From a checkpoint of a small transformer trained on Wikipedia: normalized queries and keys.
Each number is 128 + 24 x the weight over the matrix's rms, rounded and kept within 0 to 255. Layers, rows and columns count from 0. Numbers have three digits each.

# layer 5 attention output, 384x384, rms 0.113, rows 33-177, columns 0-95
115151137128128137127118098123121141125132116107110119132147110135115090123130129164128137142073104187116080153128134126116165122156123153122136107136131149091108142128122119124158104122120147163102131085109157109133156135074106146144111161148213146132170122137100131126114125108126110118
129094177123114116124160128138126107101135126178142124136141132113153156077192104116122164128140102147122114140097152071128148116091121161119119101103153132129132143121132113161138142072176073103142139184174162130134132068109162148123114158129119087110125093140122081130098075156051132134
163115149093130135117159102113148115148125119113125132110141106141141141150095105109156125137161133109150131125155102118120129105145188153118118113117122122153099154150110140187123142135118112099116140100144144079112152124123159085119141153139149172177134095128136117127139133128179126083
113159131149156106148120117152116128087135121174078152126145133135116186123121125129122087160146115155180114126130134123127138073127115133146165151158112119144125149155140108116170112104125133114117147122101156115096129111140107138118119132095100125096112154111124137170158097165121164127
129119094138131169111116146115099142087116143083115121126121153118181127110089114150158123134140134062133108130130145152122081149177089144105139130114091067125119119140107135150142140125098101132152167119153125089157164137159132170180150123155093143106102126130127165132136106083053146132
147150108145149116106116130147102077103136135092114145143123100145134101152151137137108136115182131116177102087126134125106113142111133111122092149131121131101197129116092156131104087155133152124129108111122124109137144163136113108127120197171137130074133167072108179145110067135110130110
118154136140146139110180121143153120142123117114139132113117131129142120152112134133119112121124118133102104143128112100091111169138110105178094127113108152084131084144140125084117132165116124098110149130108145158186137144091129134118118131094108104129109139175136150158129128150120118138
171113103142116122109144144121075146120126107127112116183153076164135139101123104114098128147133113096104124142112145138116167157107117122136148146111134120119099118133120139105098070155115135116182109112110125125165102133154169114115142123126144098095157117134108161139097102126148114161
118137133069103125119172158133145111148142085174116158135145106112160148129131137222145146120107151116140124148119136125162162129138104133126092115135116103131165142129108144086131127113129131136126151128149103176131115074136155083127127134111108140107124128133128122157170135114110119110
142108106179159162160087130089129135097137155192104161125128127135130090162177103154147128120131116125159134103187116096116137130104138148144179158128119165114121102139131149121155106176107108097130147099131131104160186139116159166139155164111087154120124133072126109147102170105133105106
113113135122142139062105169129147089137120159111101137128125113171168176138081152117137128176127146130117175094103059150077068165147160070147112105086137139085127103098092096124122135142095117134119152094107116103147161137128126109152153112094124128156104126150094116109143117155142146157
106136114117167073173091133135173113144117145114148147120116159116132122131153125069109093133138099106106146121162139118147120121144077168110089134134121131140133149116169121161155134143136154139150114167140099145126122128186109111118124141134155104123138102115104118111107116121121114106
143125112153144138114115144106112146117104137143138152129109102163119135105129106143162106155172136115111159133126121077140141154148102127139104122087136164161141113098115108142091138110095133146141155135139128119166153122158133097146116128129135179098074134098156103091104134143121121139
121093119111091102159140143119102099102164099105127146112121131122112119115154115150114111132137115181124151107123132163180156137174147121128127144137131117101102132091116126120134133121162149186154109118159154121114119110080160113128144143110146138138139177106088122130128108139120125127
157104080133095167121116137142184154102136104145095159134144129129114129119166068086130136122160114101149128167141142133135087090160132162129165124142160089173098156124127126083138156103124163152159113153114167091124153124134136128096154148143160105097136113117144118126153150135177130138
122114135144120124121141153134125134111132142194130146110170154104105111128124127102105114105133135108147117191118161162144126162185120159128097101133109085148173120135140158105093124161151174101150158149122124133116129163134094109096131086156151162116121139136133112123155118120156113138
165102113131123126130132128117130126125139103125113098115108129157090086122128118140143156145137124145110122095132126124144156115133159128151103092119111124133090101101163165140091135118159072139155133115103137160156118124113114097139193140125110140147133151094122140126109137123145150090
160129140083138144155142139104141118162098118120127119097078128105160102169094191151182164128138088140100132128121135146090120155084135178111115125134141117132100112120126126176120119151127121123074094123130145092138126123142088091121162155130113149144100127162134104148124124109150122108
121120132161154135137076122081105108178134093119108127119144155136099088107106136115142115161129127105129120176107130106139123160116161106098166167118152139110147109113096128110133129111141082146112138098151148081157125128076134111177082125140127130137088117121179138112134114110135140165
137117118158125143123085154158092148144088085137118154120186124145142150167108159113142113114110160164134144091134127082121148155130118104143139100109169156144167133093119102125127147152116121131118131076125125120122134118138151127129204112152124110133112167144110104113114212152130162139
164169152152112124172093156130132136136123100105125116152151142107126146119112121171122156108132150159127120161097126097126162143120124140155140135145183138147132183158177183132126139123123130096134130152089103156136106109123134077126081145119128105147165157116100085160133151137115133178
150069150079123158076174143136100170096118135154094129160137132109128111141111120176110151171118190140101161119126139134177143130134148159116170088078097120150110156159098115128151102145135114108129074136146129108103058108172109157108160145171155118123126107152122086099099132121156178143
137193173109116155127102138061143110085146127107177193192114167129124124131119156142143101151099115098108084105127132150153122100116108127110134125130118144137151130132146137122124115138135145137121132146112177174140131138146153127178122164138122096116134129131113143143114132129133120127
118143129117101088116101093081103125110123112108094157116098142172094177123146107116109152088123171148113098157163124097139111102082119143137085169106129130115122134135111128126155105130154083114130148118103157131112164135096115107121093127123140139126064120143171126089153111150119140110
136165169144128125079158144197135150119146123158136129140165140155141203112106123132092143121150133104135142149071111131121159116133134150148121126111173144124128107097098175073109134206092130142128143090103152082125140119148176121119116109120133097106059154086134125090115108180134108161
115116084120108160115142160138092125139140153123124109171107127142123139101128122104148136108120143111147119129114135114131156130138155136097127136137125121126145090112125171146122126121156130135170118127100124175137169146120083104112132133174129129136160129075142128093122123111135104130
131128106128183135120141128178106150086102109130140169127077152102135143106092148099151116137100116088146113093082147141114117122090110160145109128135147112106142157098140110109101139111108119159094099116157130121081134153103178147101092144111144086117121129143120105100156133131114141133
118098127130126110137086082125128127127163162080142120125123169072120140142087092184112149123098161104139136126124125090133120135154160134130123110122134090168143142101125132122129123132149089138124115129100123109137126092158132141139130136134171149131153154120105090125180114117112169077
112128158116120098101145118112104185094085078173139094142165133126108122109122121139137124130143127173111082120117090128158143131112152169144147143154144163111137185155095119201112097143115151127091143129125143170125140109081111132138106148165128173095160152124127125147124142124143142132
151104140116125117166134171117120116114096171126128093060136143130124117161184122084154080121133119129132154162155130136125131155122094108118129132139097093169154110133123113107129135170128130162165142120100112104152137156138136149157129139126137137135152144166102144161115115149140134112
143166159153113138114117123135146114082119152080129093177107136113139093108126089134153083120135124134109115144178153072117123137156113148103098149166153114145135125124165095148154132134147134126114146124149112157124124096118099123125141115124146183082130151122109110157140165119102105105
112147146083118158130162147103115121133130142121108157144098125141135125139120146107098105134136143137118118095164152174120128151136086146137115083065175107166125121143142124136134125155106118109144178169129107100136143160129141127147122149141122139137103131168130097108127125143168123113
169161120114159147152171161117148100112136141149109137163108138170139121120147137093143137174154129130139150146153128106101115112122151090138108106169108117129128174154109126123119135182140135107141115150120138068130119125101111082102113154131092088142141096139151167123142128120128120097
132145148124096138073094136099145141109163129127124139129129101112172098152097140149165095168175134147167129143101131126127115136097102143185152148147154148130148152126134093151119151135125095136124118143136141132161112105139088075096142175089128139119130122119161128119142124080078103106
126089125130120115112136117153144141127152094109128113158088134098118115124120091103164135124120159100123105156162147113125156151138178131142165132172112134152143156091146129103142141102124151104083125130162155179169131113154107137138133112138182127128110141171132146137144120108169159117
114100109108133138128178146123110121140122089128118103110140162133115156130086122107108162137112177165135124075087123155105129127100126119092169169098138094121158115129129131131117109167125128143099096113117145127126142115092161174105133112155129133150152159126118140068132110120143082117
127104118148088126127131128141123169129146166170143125134122109159117136165123129106129156123124127119140110146163180114138109113161145155131122112126144151126133079138123126146115111122153119147113113146159121151120124111125098118125134123081145128131156102132125137118138124159111149158
140134171144168109114131118158120116126129135108087114141165113177134142146100140121148175096141151094163073151157131108125142126146129131100107093101143164137123158104163140126111132167121118097106129137130159172156151153162178164132129129132117125121158113151176071134119160140082096148
145149122102119120105101172150161115182184131187109116112136155093142125086132141178133112104124109115097113060134069083159132134135114103168151123126129116110148126081145138135135126110105115158160084162111119118130117109132088145150123112192135119124164167133121135102161138165135104157
153148116112173072142142141121181124117162108093170124137116119124135161114136147131086144118111072162146150155113154111134136095122158099147154149166101131109150140125099143086142140142138130120117109148090118101106179132160113103127139110121126092150098138171149098129118131159128138143
118126146174099122116149131129066169114127098156128074132132114149169154122148160127148130199161095150115092148093140111135146104143159168102129099149168131156131098138120130135150129106139087118143149125135149131102123147115125147144155132181158105138132130158074107127123165086154139137
148123096129091102081157144119094112113111183144134127181107122084111136167161157154077184093158145166082137158112113107115086117145098123140096091131123124117148117147064108154156124124143123076157139100150148121151140098158097130138112151173174143122136127144112147148118074147102178138
160112133105126145125135112140127160125108169142140133121110121145113103098133147114141091114106141092176122143145148125146132123115145127114115117144168111111132117135121107140127155133120101126161134123125129105106111127141112112137137169144101115119160121081151102155110152092154116131
089104161154121129154148124146095152100116107093095150131145093118100174121144134106141104140117136124105124121147109165134087125152095156100160163132126118101139120081110099111159130106120164174126138147133139145112104108086097107122111108125158161102136154143169138107093127082144106145
169104212055145101119110112138123119108109155147152128101119126126137125124143107102160138118131118116141160150135136137125144170098149102132168128142125081164153134139134160094135183085075132151129106162188159153131158106131130106153127124125131147112146114132138140149131147127139135116
189122095090159119125145147078077112128119132132141139096128099085094130098165131111128099140126117162135129109145172149120122108182130118133101093122113092123160141105193142148094125139102117145140099125150165146157105118128139139154120102133112091077117175140122117134125110149116171158
105095166126113100179109142136188151144117161168150113170116109161140155136094094124102151166152137169137093115140181120152136131100164117153125146129164125123102124097105139158116131098166118134071102132115096150151118106105096136088182099150105132131135135170123154115117149103101122099
103140159149107186115103125197144173096104126106129116106144125065135116145117128138136094121159087115125100115133122144136133152130154154142126103127160134115171127127176083106142164101104167142117112107135103121150135089102091171125092111130144133140098178144099165124135133143102170162
109123132141131115128140129143103107129102131126100143107120099128158146059174133159112117144110115156130127131120144117089114140174142124106109111173121124111157110086147122123108113110101117118104133128107089186088135144093117130129159127140104109131108134133180160072126142139134121121
146081143106161157144125161115132153132115139146152125131132128148123140124091154139093134094148139150153142143133113120154161117161176084153158128122136115179103103127111143144140152124091110142082120126092161129138175117103155098090160101111185090105164115093119103143114166138106117113
152138108109130102133110142162107169082123130112121145126073081110147101139171109164143100134141090148176096142139157132117106119145132112137138132076141125087175140137106163170165142103124174125133117098158117137132084122124126171159095134143171160121132161084143162110119072115134118167
124146119110118093111112151146120072126099116153130144137103112101134136133141132091142069147114114111082137134135121106122203119107105148109114142153134115154129099145144108195171128103110072126128125110107108133140118140122129131165098147074083145125091094148147112136156097128135158158
108123098099100129125105131085127098167133133132130152133150149120124149129122107138134174115122106065125153158129152123135165128147130161148171110152185123158140128083090099141119126075144143114147123152150082103112152105130144111095107115127101132123063150154143112152115175112093132155
160165140110142146143109111125137113150124116166114122139117090121134164136158100094156110130117151115127144143118099147077137144141124142131104142115090118167129148109121156143149129134154147100132117110139152126091120079134124138137130091128089106121143086095079164136152135141126164133
121132126138164119107112135107142144104105137116141124154153144112136138142112113134155113154111086109111152131122134104095123134108130116126146134156107118119120109128112128121144127144096149155121131103185077139178143087125127126093114140144138127152098154163128126142095165125115072133
148132109112100140126132115066094156080110144142073112153129128052159101122177149173153138147098114134090113162082111100131100130139107104129162175139134146143094127085096127101161170131117134110136133149157144077152146108149097139121123138110156118117113127107169131137116127090105113146
099146104102098151134134134131134170091138112099109088076121106119137109089153107109144136163125102146167147143144123124124149104136102128122134139163113076124154152143165141172163132119134121134161148152132087061119131140075112119152110137089124137128117108167152187125156109119121091163
090152114122106152147110130110092131106126152124134130096152125097150124138132098170129089085141105138130126128097103096140127092144118125106121146090162107093132094165130141127143113132130118136166161161149158105116141158162137146115135118166141161171105103109143150138136107116175117141
080142086130121121157174153111148124109124122136135145139140168138165131149119143129134150118129162109117136130115083151113117117110115116143112108104157167127131145142162101112130184089176148107151141140122184135132107112127148165154119110150108122160131170100146130133053147098141136115
092092175172133138139138171113085089127115115101153131134058174131141147119128109131169093119091126145137112134115157109158129101137117120118135147111120130108146138134159090134131065151126123140137114122094127117171123159144113137116140149139171126149161108131083181126160113089130176119
125137092157107096101093085113142098130128128109171123104157127123134070155139150072115118096099092116123174163117092108130095140126095114113161128136133116096094106128129121088115137146105129103119161147154143118156141118113123124116117127142150119143154114143127104137125181105134116141
133195152100157168114102113109109103134117105096168146160122119113130138156147158125123125113113089110079116152108125092095154147098135099129094124123101099127162111091182149071094143121118157087153164130125130092151113130112136130110132155171147130096170146156151127135094123135123099135
120168117108142168147132073164099147142130125132128189157148104169107149108128121138151101130149130149125091128136140119159131151146145150099094109116119094129129111103154172107105131122149125164144163098127136109122116124159163142149152142155123119152120143130084123119132147120126112080
123142140120122133146144163128134116163102161077125116129113143106091154157175127116165143122126151077142117135103101143142121113125137165136121101107117093064107117122160143160122166083086097152115140138129086137136140167148099118165129113151147189159134144127112085155141153127119110170
098138109146101090117114111095120150144120135102096121154140089153131157105115118139170078114105114137095099114138136137164099148160136121107154114114133115123100157113090141146119116140102121112159121125097124135118142158182142120139136132105121149135129104098190093099155104135151132116
086114168111154147089120114146130142114124112086140105115098143075148163178192108139101131174141154126120089105121152131132132129148154153125137106127151139104157109104181132093134121093134118127132100125145121125091092111113113127124150132068092112151101118107099100136106108128095120147
081133119128127154115111130106135127142121122125121159192120131123129145111176157142127120137126145138113090168117157141084124107091086131119102137099114114117139115157120130137104136141153095132166113127142110110102141165116147123133143118145100121156129152104151147156144115154143126097
128139173102122153141140133119138122146127097110112144090129164096148120152143090128137127125123123084130116113146144136121091106153140101142135122158106148184081124114122058129181140165153119122104090149125133080104131114108095133127119131111112151113121137088110151086105101149077116155
119184152143119118164131139122094133141105130141107150147131136153095105106096142084134134121119104118121112130148129143128127130145163129104114111090150109151108106151187123128175098109106122117122132132101100146136152117118069118146110102145118153152095105107129132131137150122120095128
160166147120100153131115121153145162158089157120130103147112132152094118128150112144152148084080141121105132152153099097112130075176126130116142147130100158134095132151108119158121132164105144104125132139086106129127158135168143110144152127121126148129154153107139131107120128131145137157
124137146154120105115122164135094141126144162138159104144143106157108115125139108093094108174144120177179119162141142100166120083085166105122128111122114141086144097107105110129106118123126104116091121063123162121180183121134091154103123102146086123158126100151133150127120119150170123152
149119087124152103137135151076119065129170123152081117153140110120156164108172162103047128064133137115159117117157140125133115097124120090171100115115128127123124079162075145132151090123191116157110167085114121096121161140111150127125135131080124149111076138138096109155125099145131121107
120108119125143101134107145124120165158126145125126113087129150146169156114058151128149134160124150136136168114122147152140166163164086095128173114115143108110085131096126144143139121131131128095129139158132122147127117100153111129116121155164128135166131124156183123151132154121130113149
168141113147142126157114132150125108110089085107155154127155121162134150139150113201136116126163105096109155115160093089100131135113130142106119151101140106131114164093195111116111144159132116097142081131129132102175174153091124124234128116128160136159138137110128165130157070155119089139
125116121126156154143138102132142117103107094106137133106134116125139103120158156139138125115095153135132104117142130124143114129153153127121141107138102177143119117152128116147115144101127134147060111105130132136135138136099184129122100093167106141120106128125081132170105112206087121181
118147134135127149162111159164120148117118123072130102083138122122089110109128135109170135115114085164082096128125081128136149102130121113119125146133126125101117122130178134172127137097118160132101108111180095144145132133134147151147151152119110131133142171122131168101145089131124132169
126096127113177123114065147138145120138113131157156197092131102095142136114123134114122157090162108107125147117163125136075114124140171125138155104123119105098114119117135143097116138148133145088104142122074107135126092133132110105107123189132137090137135099114146082123116096143160134133
106076125117107091095137100111120156116100151100101109116105114108101075146177164134144133106128124132146177117116141121119138112096114121100078087089157112130139135165119127113144149132159119179168144133141160119120117109099107128117098117181109123161106128099139144164151076063115148171
150120116117123139132098124103120126166133130157133120146141147126071166143121123128130125116157133130107160159146087111124130157092100141118155118122089205136133144135123144110134129141165149146115147134132143125122134110121147106151126121125124135083137108150167140110141153115175137130
103130137129125110123128161146111141139127126131161119109092114147140136087100173115174144110144107112100101099138109101110091120093133107157090150143120157162108122142175103122116149128109112134120072098088108165131141128098126103129149144171112101112163145148121156125141155104100061112
115131160131142096157110121131070145160149151146058118134147160105091153151138072146120098143075158119130155135104126102099179146149140140129133141141144152129162137100116114126135119148131139156159141131118128157108146122132126128134130134159111143094136113183130151126111134146108107162
156142111119103155108106129129151126169162124159119080138150145090130129136103106133109071116113152152133110088119062147140160138130124081104153138168121103079128112162111155106116124117107093151136099128108113130111153150141119116163131172120163139172153117109099145120119127103137132118
147135158126160107160137173098115152170116088150133109142149105150082128114115132067106156106136117118113115127104143130148148117158130128147111144079155162122139094141092144148138134154163113135137108117114089135112110150141122146132157149156148083125141167090125114138110142138151087103
150087145146107165107170143117158132134131106105146107105106119142083149147089114104145149141141140091128113126111167102135106113112106149126109142137138096174171141108097091096142148143133111158108153162117124130160107121126133099155124177161131126110134093138175136088124141087129130154
138120142171133119111113118147103149144141151159104139099161098124088115127130166128103169104111130134097132131148161093146051104145109147103160105131119135159129120119138102096156144135137112170152151141149098132163162116096120115144122119102155131131142121082108137138128137084127089133
147125126079165134114095135147112091136133138107115147136103125150128150145131120134145109122125113157134141144090095115163184153140116162106132134107153133115119138146102135117113100146132082114121145141112124140109177123171144117148122123110170141082148139153104114139163105124149140103
145135107110144128126134120072110124086110115134133168129125065111191113141118120136174137131184163083145128187107110077136140127157118118158106091125121112132139139146154135129123133132093137139122156135107112116158187162129134122153164151109174150146113131155151176127151131130145153097
109083144140154122149137113146139169191114123132137138157185142078138118148132105138118101143110118138130153101119119117102159148133089100136131142122086146131136069136183171121102121128098164120170161135163134111129133101128169102106104169120121093127123121132166151170160109096118095092
118104068148145178142149140153150161102142133090121147101128119124117091107127145137117125096130136103135145197115175122096107132127135134098162179138115097140120121091082106114081093192166107153132136099140138092126154113150144138119142115119135147164142100157112122141144123114107083110
112119107149145125110123160147079138161148136147146113111125108150124102138163131139132134127165139131104144165125114079135157132100116123146119147126148104078122117172155117102149121140122115145108107117134156132133139141109173122150113104165189151093135157126128119133137126163121128133
115099111092173136126116163116137122115151119101127134171155168128139116131176126147143155137093125120101119141100115126113135082122144088070153153081101073122123100132151144153096090141125124116111126141088165095090102130127085109140105100156082116151125144078098139108128123107112152097
109170147187141104119107144110089179131157140128112100125157124156144125146067131111109133141124170114083166097129174091107100174076115129117150106130105151103112136126155108103160126082134148164153104125132129135140146149123145118124153097136144121133185186116131124125103114132138127121
130098084145151152128134136090126119145135151134134150115116135109139085118145099143137069099162106124127185107101087139099101117123104104147159158121106152132104165186150116123100152109075139069118114115097122097082118104126121109142166133072108106182131138117086150122106091132182133127
165157111180131081139134155099100136117132194103170158093171146126127199154132139144091143114132125181150094123113094097138139122138133103150105158158150093118130148099088113135111091138126161111155146105102138184059116123146116066081117139116174134118109130157117100141150199140167165122
123139140118122170111121140124129152152133111112078157136128153091120098146139148104142122140101129154114119124149138104113081098124144119130117154132155114177110183134149145125117112170143103121141132164096098136140134095089107123137152127103141146149132116106100109074118112117098125116
127139144144078109147105139090116104142100100138123137120131111140142119104095130103129074126188159088136148126102105126100153117120134123110126135103090133121134098140172119191118120145151182142154135154143136102129115110086145112123137106151145152110097165132152162107131116108144124115
093126181140154142102154130150149095142127091121133111130115130083117153160165127095124074124118094165118131134115129162139096087117124079159125157093126098167139107126112152115152152101101160154073131117105131150148118151147138149137125104148117119136135094154084138161112125127121136185
110118075144128160183122108148121129098152120074141117134153138085122104090138135149127115122075196134146141151132131132098178087109125130137139116144131106124090140118123111117123116086124130156118111130111131139158124096149143129155136118134103090143149135150113110099151108108144138125
123099090117170108116165134138120162166120151124149120115135124121122164086144078117105123156130128156087138164155122143124109164154103132141108124157117162127133101138119163134134136120153117116133111132093165131104100129105120084125130107101157145122109123114150093158164124155118143145
144157137110158142115150129111106159120114115143157135152143174091150112073146123123143110118102143142146143137150125142119138101174135085121098144116133151142077143096140149135115185118133133126145158112104110061118092125149171114107144135100123130146126178130169106121139092121163132137
074157148086101112106113092153139111111121132124123123076137175104117124119141117170127158123113156161184093159102147093065177164097135088128117112082117118120149121139141127124114157121077124112144140114135146108126114127106141145137141103174131150190128124129137128168126091151152146102
094101108110117127070180115133096158099146117121118142132133153086132115134148111128141138108124122101117092163133163142101157161141129130127093139127149130119137134118134106099174124140156124113127110122144125108117106141140119153113138124138109120116129140156139138092146173113140115167
138131124150105157129117135134160095132100122114143137098151165158124165118141131111135126130152120124123169141143143184127106119129100113113136094132136114130085146137116124126145132150095115125112118105128132127119156139118162152161135149100125153085134108121131124146089135153119113140
156161138110082116113107138109137176119169105125111141122135102139158143118138125165100160096115111118132147117096141111140118148118135120141134111132114151080134130101082107140141147129104143133142100140162169143147147150127127131137141109138141172099107128123121152099136144153102092164
131107137136110153119119135105120120131085131125122106150100087121133119117122128124090096173117117122159131174135132108080119163088141184124119151093107111102139106141133171082139137110132114133152156126125140143153110104142118090167130123165090159112076142129136176130102142102097155158
136100114113147104149121126073125101136087126120125167122144105148137161169142103132125123098103111133157110132092120088165113138175124173090181148083139132161093125130138140124099136083119139077156112103154132109107106140143155086075110152087137142155111085120133102092115133119157167141
139134122105185096138158146088105123142121109152121124134143123123156054149157126159149124165109124130129087120155137123109140096137140104194131078114108174118157103131088173161149158150153113128126159155139131129141137111103134102130151107159156182134116153113141165118124123129095161160
081151109140133104129160123100149182134163135108101131135121117142110156128141144153093165121089120152153134145114139121111150098102118119129154123141147106113122153170091134133061086113135116113112139118121155132109126111139123144129147147075113106093140123110082113103134127178141114139
173137116117147105126085163131144161102153163108140134131134120129124155125138132086107152143104111109139135117120146131128110134128137096135153180130098102123137136131098126160100167141147117133130137109111137099092082114160119123198105144114072138140093126144098174133140090147152147138
130144130107167169139124135119152078150139106160120145104107164128131123182113146108151101128111152152140172139138135132130116133135073117116128153119044120109118180151142158146130137141112148160125135160138119146168159143109119124119105139124124143118136126144144157109120123131128106073
115151117165080147117130143127086147120129135122109130136141123139146149156089123140101151104141132122120171125122128095102135141140161131182171141132121141120197129103107094124156123130109176155128095126126135160117113132167130106125118109138143130121138123137125162101138155167082142131
113095106103192151149137146157112147120145102121136124133172152155129137109100112153131138123126126116139098143151098081148112107165151131145091120152075129141120085161123168120098117134151118117118117177131110104112170163127116096107142155092124144114156106149134114084084133130168170094
111137114126185115142147107153129153133098116151133124091139092092131127104097124106125119169136125114138121129128138085147102144105131135137096123155099122098134113146137165114112085097100123153090118095142141132140142146112122081141142110157096160140128143076139121111103147145084119163
096117154137155126132117123101116115119125166102146135132102126150102143121115133111146130087143115114118134140070082152110141164130130145135092123132140145128121171130131154141149128127084173156131138139109111108144119113125080140110147112051157109136091104074130145123146105127129132168
097119112120125156150143100100171065174117150120145180150132172106161148126175076135118089117132132118130054126139124177113172096137109164135170141111160125111104142089141153107087084123143142141172158146120156100157113112099134141105126097163106144115101123115133177075112104137165122179
134105129095089098123139140157137139179090156112136129147157127186156112124145093178157135111119088169194115149106143146142116142128154109131140136118161172100149143130141108124103134179096134127127118094131137187136171065097110133131115126119113141121176083100106154168168122163122104116
118123146155104118154132139111132131159126159137092108135165141154139125100141109084121158085136146204150179182152155153124133148094140170126110148126124143104136184127104120152134155125126101148134157121111130115132103136131131105165131157086092123148130089112146128132118103121117119092
154122195135094148069156120117122148139115163152164151105132113158148151116129105131098104060089116109135119112132114118139112121130198162138120174131094136128134062138119097126115154134146078171126118115156144104182121182109152131133167161106137089156125081162124149102133130125107160078
114142130124108091123130107147172146122113116078129105107144120137113158127070096142116153086138099153153136093131134107177168109183126167132107146090151097174113125079134122149118099148140138108122133126173090134097148181163110145095127092145075135110123152147176151136172120155117179158
092119111098146130180121139092129152099117118137131159133126122134144127095124140149111183163166151120147095117141146133090134136134122115151142152142145130158165131114125142153083120136140110142138137171088087178155116093134143140122133151122106146128139132118115136114139101146120125125
119108190133108117135130141096129171159119127122127140123143086157135140097092127138134135124146143153114143102121146170112176111095111122165118182166126105148108103163118128117114136126125088123117109134105129125153092114096131159212167122145148132164163170143115104146104127131133107129
125114131089087118157135130068155158141127134102120130130127149142105154103117118131131145122157129147115133068154162146133094097156108159111140128151113090113132115115085165104094105113116134106116124129108125128117122100083155131106120113106141153141096148163137166109141170108119108144
164092135128124125097117166116115085147149155132160095100122101161108123079096166109131134134121145121112145113122109141118103119114126123141152120143101171135125108133098113163107136164159105157121133120181102116139129130141144134140101110110086132110142118115169165121162105136099111128
147142140129115161117126188141122121137139092114125087162155112154145137103159112105114102122134087150123133153154097127146140111108146100118106124104164103109154126117133157134104131098132120125141157132131122143135076103128186114137109185103127113133096100122151134179176086139170090099
086116091152126128141121136143151122121141153114113121130091138108062098098124144089155118111146166138133140122116126100119089112137136148136150129126123140094120119169158147187070116118182145127125094098157108151155120125136172155161146134139091143117110162115142163140131095087165117109
107132138135139127118128156117139124130145156158115148129138121161134121143133134151074127116120116106119111146137113116112149108113128147144145125126154142111164062107099166112126107134156137098148140158085153146104088106146168163111122148153154110120126133110124108124131105123138121082
165136132111149084186099113152135133128094106162102136193104152122093106122103133098144113099097139146097123137131153063108085118102126136134119093109128102110153141143092100161134111132123082103109166116157137114125093094132134161159100117074129153120108093114150127124139078150083157118
116129113126125071124141142137161130138121145157133118130129144095166104113126117150144059095108138127164111116096129117125113143098128126159132126153158132111131140126145157144119129120074135160171102105165128099130081148126152134087107122163104089092155113159131127118111128115130093128
111081131134131138111159144149098130144123113101137127139142127131111133132116121111129130150119104134109119161121174159174147124125171151130149119163132091136149147157124128132134163129144124127133135130108105140127128107116143115102121160108149132073131145115147125090130095121158128167
141160099158140141115093112079118109168126110155131115162139161126105119124121123069115089135112116117154096140100136141143120157116130114135117135113117092174113184092133135136116096076118160107123084143150117090098163095133142090103099128105118159130092157119205119141136120098170108107
129136113100118153105121150136132105167126138164132134135147121113145148103165122146143125093146121183144119121173107125110142139131157133097120149103096136106113121079166085124177138149124137157130113129123096143159147095143110156150169165131123132127135159088100074152108168155115126147
088126130117119112128114126179128137117137129134130102158121140160138122190126165116102072142102134135151145085130099112094157121101132062113125160123153106126141103096113100133142129144118160118108160128117121137116088120150117102137125128144118131111160124142128141168073134169144113162
132117123165120098115135100123141129137172090079166106137144106130123142149169139130096137106166096146120139107150107134101160134134100114133175117146146112155103126193119123184127161164144153131108133113113128140139111144089109093149139148136136116144120124103154095120152070130132166116
152159151131155128160135098160111159107089129128165119098136161106147169106123133141146160161117164121098146112105088117109123180131174144121103092158127102113142138140137147087118121149145125084127156126135136131113129130131156107176126140150164127068095071125179125150114184103147151077
090121107101143140107107098167117147123161164148152104105107115133145144140097106096148116116142124115083137097171093126140115155121098101127108132162130102138155113127099165144127123090138136125121084159123137129123143127130136130163118124103119123160106128144080081122133125119121112151
160134134139122096154113115143131123160146115095153114168154117112148089164189156148125144135132154116119142137123124132171127140141104127096142103138120143154107161105146117081146132133148119172175088115094126117127158120108075073102108120114149139146114150136173165133161143076152110101
100155120150096159091158128176089138104146156123113118116118136149121112070133120122180138137133116153145132159130169147130141132135165097093102124163117118155142106159123092104116139093096135125108133082123143171123115135106122096123148128176096114110131121119137125125113115138146141177
144091108103146161138092171116123119079146153094098125132099109103129112162147158145131125089129136077101133137160124113075159102132128090120101091121074087179138089110080123149149117113162133162094178113120129158118079122127121149164121114144172106108114180142117122156110109132120146175
147137098112153117149117154095085141136102154135125112140161117134133155164158108116118134136089129128105076115117118152172141105134088142116115126110107136135129146130125126108143090124154084110163165151122137165117138142166086160118161084156198126143087156129149130124135116118199122154
124095125140107076132153142134105140125097136111137146098085098131164154129151126119106118115108124128137147078139115117132126151147093145135182151111137159125111117071086116135109143118149058101107149123100154120141130146100123094178160131097126140122137116119152161141120102121127131119
164116138139115096178150117125142143131162142138147137095103164128133154144123148148114085118106075138090118107113044108174116143109129111123125133125109175137118141148146130115181126133101123107149149121135126086101126099125138097093139161114140167123160160126115103156131141165137141164
105134148122137121161126149155162147082093128125175095133142143154068145149110170119131127164137128104090120111098117058114115149133151121167139143127113105098130137137129143156184142069082094133130127164153095107120163154094093180137126133114186135138108112122152115166187166163109130088
156099110126109070112103130120154129162103150156108130120107136125158109102113152135101113090146111120133130084137153125120109092144132113117086111076146138112133118141139154094148113100103123136166149150129129144124106174216132109138123087160120131194131152140135110093097119103188128133
143126125130153125131137098139167083114076112176115156120123116098119102132113119122132162109162133102113163133166119156122140114126132182149143078156152150129134127132120130135105117136132100129136130103089143135166166129148120149133089104152094116118100114085126118124150133087093128137
101110145140102123116100150124102122136097121142121158146090121093114169139100130134127081128142148130146137124110128104102120150102134118091129119142124105110132119126141114149146126096120134149101140124134116115102172122104117135109113154132169101120143124129126122174124148098128111116